Each number is 500 + 50 x the weight over its row's rms, rounded and kept within 0 to 999. Layers, rows and columns count from 0. Numbers have three digits each. The size before them is the row's rms in percent of the matrix's.

# up: layer 8 MLP up, 512x192, rms 0.116, rows 415-436, columns 96-191
# down: layer 8 MLP down (transposed), 512x192, rms 0.0425, rows 415-435, columns 96-191
# gate: layer 8 MLP gate, 512x192, rms 0.107, rows 416-436, columns 96-191
up415 089:538509565487526507548427481472445500582494555459491484450474401531483501457482536563425503454596498457528431477521415434566566520472526493552583493445571426430483455530544517624497449538493542489524525564369513486580602534511534502513451478522484479519539459524461571458593543592552498466
down415 089:440532469474544503548454524544484644490461493478448458522444564499558552521435532451540459582415490526506449511514550546418540510509452500497450575645511500531411537536530510459549567486506418505491504405473455573561441487461545532488522502513439473566484573481543471560487483504516508535
gate416 099:446602508513509515532546479565426617449595471502449534447526452495455492448532472470434458518509559529501545469426451546518481597570590528448469470590469513439481517496534578489508436455554482454579525494526484481411608534460468459483420534486510534476453511495625564426525517439417500554
up416 097:560482547466560449546428513486463534474613452460491576538520505623487545504624455492461600478503517530561520485471519568449444576450571524488481478487479508455468536452478620545488363484512484504434499471482485561516580460502520467463490551540517514525528525418537540510472437446412593504
down416 097:551535508505449523440614545524475497581374512526492496407505467561518615560409444438455431439488542418531474485568529573536548471604480585486547561501556389535494459381437443480407535450490435472567519503501506450469489385440537452490469557521473452439493453541460471499521525585554492472
gate417 092:425522443563448548527472510462516457640607567439544576549464493486490485558456465446538478511538478548477565541587505468578490526433489550474530529518499484447530509504404544466539475527387496538492527540528580522594504497457505432561535551498588545505404519542556497467523558496578450493
up417 095:501438523521534556530454468539460437521480490519574469509485555382570460528582471490472492516452478556546418480374450608541498408465495422546391546457486503556510530535568487476472492515448467496584420472477479416582496480441416472445541508492524554576455406452469621510447450453518499554
down417 102:526517455446339475520544524557584560514557475466364550482500508548525397495452571485547501528481560460447487590431532460462513493475514490572603454507440327481504484447534478462608502475565433491405560470577584454371464441507509574477471505539484551441527458487453540494492506491530430487
gate418 099:580458427518530516477454486476605496598515436537523508484388533527505470482385530557492462467539372475540496564577521482512534541546516471574464517492521534452404344577561513467477550618566521442479511503511519512466530466452431523497575516492470534481543561507576472611414483564577622513
up418 100:419530490556432504457465513462461520546467454520488480452519461503538469575498321482481527511530548517512563436550489577481449495480479475551517441541463444522577496526504454547537442572479541395386485457434541464384502436505469426473550437537463461466513565496562580408519398464395584444
down418 100:650507507463500487611479509466504565409473475426542528533486492559442512492485595488451564498550499485486496405522520432566449567518474486504472579532541478484478499512475527601672511492559514463389509517372370473505556567487465454519560493479512436400509541546532538565520492375494507580
gate419 088:422469484582545500487498502442569512526455600559478494411565461502499595454471473522485568505519421537596548426446534508560464516529499412482490503556474508487501459488492479509400455569457568575489592424503506403440530362500492465539567547609520539499568478505542520508496421478576569498
up419 092:541500560437477518395457477528491515493474612560396434508571570478490465567546480462551460577526526486449464489539544444448517495486445535465485464563614541483381570560463461526530464538589510537542444554523569518460592487404531517502472541541475479562507434507599444472478519539486498473
down419 094:588565527522472455512422549536587609358531504540478562398526464480553543452460496488423462537527455418543524527461506496468547643557586574540490528602504469463490459574562491470569469526448454508506524391516586473416479499519512495529459536599467481491446395574419484531465439480483499453
gate420 101:410482514505465493483486583403509531492563569521475424471468485544457552440430524572504496533531464588536522461425538419391495506428559454502582390434562509463385503556478522503469537522495587496540511431511534419520555488459440575421484463450557575470514538460515483456518516443459454496
up420 110:569477504504544406466576529484519539501471557477545506562423398546560557528416520439491470557513535507508508535464561514607552543493443471520469442469486525547418502587485527459408525581501586578448507488462543463466559517577465493474592538500473375492470548582498494580492516504571579543
down420 106:502479612499499484499557537480458457567545512526505506483463513445442556474539490539398424535554455442479392512556405479443489465490548460499453515563547527487496525492501473560684535492537497535516562471474519555585504398507485538430517460513502519511467508454413606522549512519573514515
gate421 092:373581502604512522467495565460460566478471477514557592503395414435462489422493504560462505485448466493555480523468517485416498504451472496489573425445546478516518537510510397484525439492492488538505519508589603580481484458480502459505512508472577473512522477543555477535470418490532513474
up421 094:539514547492431518438507442589548451517543467508504450501601549484550433476501496494456527414481484491470485512497490453488441437524501480515470505488494551561444477464524555479394462545516533420535540433502423518621471570553470465538476502564485542560461487518388454447485473515497553545
down421 087:560490496507518511501510562439500425456494589520484467516440528532563515505445454562460570560554668580394440500423435482564549486552493602409508458556564445504448508490510439462563437457529560477488609566498597577452469604501468509480515447491476545534460562503483599521497465504524479469
gate422 105:556486464470572504600493503417496526513548435485506534519512544557426508399526511475523447542576482505497440604461464632531452460534541501471458467516433457522480491572538573472467553511441537577571385536531499484458565506516486518402549425437565493596503456465459477430531532472386503436
up422 111:395469523542482463519532503475490517553524415503488489476555514417485451545533482465510537482482530471514461495484525455448519477603558541442502424549454540468522489476494552433410515537501600493665494371553595414473561484478486508445509332469546494525481525496566412473512522540466414529
down422 111:470495457538534599555541538533489441567367510463524470511422444412485510442496572531497489410481408512473453629448555498435530553523530505485502468468473444488430605465413524554467496552478495562447407566495503442482476465453478490511506494448421516507460504492451542505550507476475601512
gate423 097:495495340394499496441551502442576488457500498435502468487471452416472559442497572563580551475572491516485532463495556494483511563581521594567531502285554490497529462502575427439464512515517623488466568520529542500551505467573520533499520575478480533515537463504505485387531553570490497537
up423 101:469415518547509516555561495548489446465420461438468423486527380495566465500500540604449539421522500475523509490404512476496497519537554516525512472477489476453518529518499444468505500467474500515566443597474449420508502435456537508544488472409478304419525416472540508531493441525484505526
down423 093:502541490559540521541508555531498465467538454367519486503538561460515400546451479496510462454429505458684517551426436611550517421484469546507470525484508492542502549453476521415466516530523519521534498571524486499451448373357449490516460477549575461565518523467530501543566547576594491502
gate424 110:479437494494524503499413558458483468475423567533573498455412497570560546507464451508587394456497537516408490487488562475483452414517524488491455532509562409452450533493495472445500541469562464452570517587549439507480597507447446511408419481463519522492443559476494500550330524496455433455
up424 107:507437519449466541541444622455548520534473600488566453481477601544551503481496573520487481453521552494545505520439639539531551484559470503521424549439476498503421578470530595493522536435499488463573443424544469591469555469520457526524490551577419498480517474548594473509459482474593436511
down424 100:439439456501485433537533511486473525428436616448420551518466474488545512471568517562515560505444507575501483534500528522466422472462666536378522533520534506542529466486508523412509507454558557472426480441494543570467484455564518459422474476361396521452467489535502549472572414584507466447
gate425 103:533464470406569511510501453548467515461544459548506569434493481492470467448506475461491365537542464535509485528592478510531467498505521564554497504430500507483505499495545521527529506504583493441474545495463480485363516499601460475547453469564512570530516507439520398525432396475486547494
up425 092:483536439522477408545567407441450472467485522573491409440582627463433440539455537469570536466510487558535555485483393572496604529530564575468482501493421478534486556442558475507464498525495521573480594442457480446449369483532556485412610511521525487574511487483474499463448528550565534406
down425 095:572478435385583523486483490535553425491446463460546434562459532580570480495504456597412542542509432491476494615448519534442494429522570598516523461509527513561592545517485477478551490475462523503523492475471486414469526504464398474481488413492450491512522516536458534539564531596642447535
gate426 097:391445550400434440454420487483486538557488513539463486495573520526580485557506457468437537487531468439397450448522503408569521462405542516512557459463371542468553452542456421478485505556532537566579452424472514494468529488513488400513471597428500504534467505560538425550530526525581508508
up426 099:463439495353433508528540613431580449577595439397427516503437562554437611423572465486544467511393514465492447544502521529453450536477495528482492464467462467478480469578515512538581543528348523499506560503459525464491505513485601410459554553453494487457538417528485495492570426493600499508
down426 099:530483464441499597493541469454539464603456525520485520505553452593341482564527515505576364452517474533505489484538474467519501534595507451544476517454564483448544513538498554555431462475464547491554479453443461477493533553428549489535586446454555440572499471479512450491424471560517497532
gate427 108:545466638516511541401546430491485554515439512490522503431512493508499530470526558473528496462462590483495562547491544556529393585455581509488526535514469564372419484484431522505440500579507595488408530505476516535581482438596498481458638581576508429522487519567604457408546478639453453491
up427 109:577488571483553553540443495479495468479570538529588372599539552546423514554517564529551485556455504575458464516475433530471427431478552510501513558527505534551461445490487451455551510522494495470423491548591507646475566499531443461503531492549527551477481489451504511601573496435510525510
down427 105:477433488469468619554434453533573469477459452465539512560500452471476512520540520558469498588388489478453516505490391509485472459574630498458498398502483552543554557570466629473477560422480453502521519512421553520605590524482556533533503522502508515442468475451514491537414493447524483519
gate428 092:533474547534506589484429517504427488484479519534459448524417438434556555512524536465494585481402480482477418529537482552523490445496477442461445490571615432427464430471484599461523427517506520459482526509499500556462460569519435530435459555466431485462581625498440514569598506516430572325
up428 089:498521488422483437434389493533493476583504497542575441470491526516527471527409568611569430478558490448486554538439474462470459525567479514462519509421454485528517506464458459531578533528543507420468465547527519469525420504487557433575437465566436515486542575522549557513569395538526579467
down428 093:509568521447591471513559426509475436422504493546584497496615451455565485491555485442569502582507529525530441515525526609578475488471503528537487428510568606492481487416532481510651432487471480551397510479459491504524410442444514527472451514472469396494523563540465525548569486561432478497
gate429 091:433459503538467521532498520423506572457531470537442568483408375395481541513503464518572509505587489473519508502530535526490486548563484444399494438527556512483498562497438571456565486487609535483502469497508476455534419410474562531556503403498416413484538451506496472583590450482455560454
up429 102:447409554527426486509479469482438478466564541476558525532459449451409550573474508503518531504515527512453551492532486516472466387490505500547446441476498593419552412436485481435653486511487543489510452549565543460502493466577539470492493486505406583522436462486513423530499491490559499534
down429 101:458489460435506526532518611566536491486428536576546589551506484516587432321529538522496436515480560545577522572470483523591481501562545472563513488487395546505570469461582554478671480374402538538481429491464595505542479530502457556442444515562479498513504506538523529516497438467489534489
gate430 101:471415552526507560463512477574484501523558429514515593498607549487528519443561526562538489434505548489509461495488514551477483590505456498453459550398432395518496534547483527444571404419483451470415518464549485520558453535529412493477485542442532573508431414437558542479479568491497472524
up430 103:489548445508403530458457507440525552513480489445510434575491490536500522414487467540492506381501526429540473574451534433429451406502529469500466519507544463404467524531525575487432542499490547557552535600473396406510446502431514569396530501544382517507517547456484499473437498450502477459
down430 094:538522492528524403558535570532565539460555470486487495507473462454460539494470467382482458591469539556572513482451504505593472428534468496509559475556524411461487444520540530547515521502540444565447566539456561489464496624441467507494550515526516446494434564546556487514503524472519514528
gate431 113:569422546440510443450528527470500482513575552483466468525442459450547527485556643462522480429569519466515474400493491491488431506498441431539501503418562496476458490425517465440512480557416512563564590455437496480469511526487520470476593482489363545625482477606503439550412447512480430508
up431 105:523523574434449531514571506495480533433554445471474567520467394434444489530507496450496501493594399536470466558597584459408403490517417435555475520433488446508427434473507513435484519510461531533580464442506497520415496584493522440474514445575441569569518578564490549488453486448434472449
down431 106:516580494550468474527518526379436507519458545537498547607424583428498543520544423457443492585476538527553392469510447410502428468516567540528396404603518493474492473602480525445583540549523538506414506499478546566507442598536495475513554532468466444400511458612537466507535454467507488498
gate432 097:548528527452443607412561500487469534580506506559495518480531440377512575503550553512467465501374591415522542513459560615479412651468595456466486554505554535404478503463440564487562574482464512464484514504568566467467541423450443560514464466485468529528532420529467466460489514478516429489
up432 098:461489601500528554463463544468477551461475506467454455530505462690536463385493477488533546501495418585554486509394440429470444529532476508511498448465463512549498478455582393550541406492547553539446493428493491499494496509465575502524534569538598449596434491507470484545489554519549502483
down432 089:508474602492493436540419448490471441332527429477507362535450488476457436579559499507532485438512408523505515468539472426465447536429555427474560468507480512555541611529498501482532453494514523551491520572456480495488627444534473498474512533500527553507494521462518494485462516477526577488
gate433 108:482582559586478568563554494514530451481555453519392397494500512415613608419459436511583482558546511655487512489525411478424437533535523513495502493481520519531453444524421479453472492493470448476548573423539521495524473549533397482534569536557516480545342473449547540471537447555596446502
up433 107:504529441543444448571561528534544394473447496495511493487502537446469471508452389488521450538560528532499564508470551477450562495496465504480566529471516485429507443603442507473513530508502443542501568469507543487487373507469536526542521531468415405490501506525529504524524543469478495497
down433 104:468441489410539500446536640532546464577447500508417522481482519540447472465434452424464507546502538552522489471524582515485448509541490464521506534389509454557499441474581472455370452528476350454439544492584460543453437554472565383570474585494504546460496502520476450468477465558353571462
gate434 102:571478452472395508442481501437494500454525473418424570421428519511481540471497468599526514573484469521512494445384453470384480493558473510495539447489595487565501586408490503478603482476481479420480522617544505496486454510517487551475393511563563466457459541571589508540530521450493453437
up434 107:448451562601468518429540579542491460458478432452393479436477565498495551544543482449551427416444553490526464450477398497510470510407528534451509473526446362483507475439529427473457532465472531513461565459499439507533469519488497490537493585477392462547514478563507475494518517477362555605
down434 099:465492456453596458579533452548517542521457565587600499552560550563528524618408559480486446539512505522518514509414413429552523529466513476521465476484507420527544397527507586465501572547561561547485563520505473509548495524452515566508526485503419532516474519542413461484419524491488476522
gate435 092:565571541558495457446542515567479556483542610482510525525523492532593507491444514502499464513552589496501537468474473508569556444455422540476602435456447474504480624514492566508557515581510510409560459536412493425525437535512604504568507548636511454537432551507493541500535537560577549534
up435 087:532490540477389487534592485499601456542557533430512524515505452535544547510534539488497456460553517553591458502556474504483377519558500486540519618517539596504457529447447482500520504497434449508515578526542568542559438513472426533467502451494453464536431578485474534516478488500642421486
down435 088:436593572468461555407442536495565473547512565414488491489475495506381410499565500488557510516549484456512506521452483506556517526536497421544469402497495616499527532455517542506438516497473552469560523500461447527495546518493515572482457409482467426563491442497542500577450611495456551425
gate436 102:502506489539496515565447593466463477491485459539486479538519557687526471468526533455583540447514557460440491543484487509449425495455512423457453543482455586559538549493469416497431565457446494422582532575458475493479442493603612488502431460470530573525481519494543501523404519469547505558
up436 099:445433438524574474517471464569510463617603479459489469513487609470532467454417495602466370454524352525542457444519512488571491493488421522558520560547372426465470600533538451402562455507585449429449502516481500492523493568460508541412511577512472512356521493456478474431504452536606518396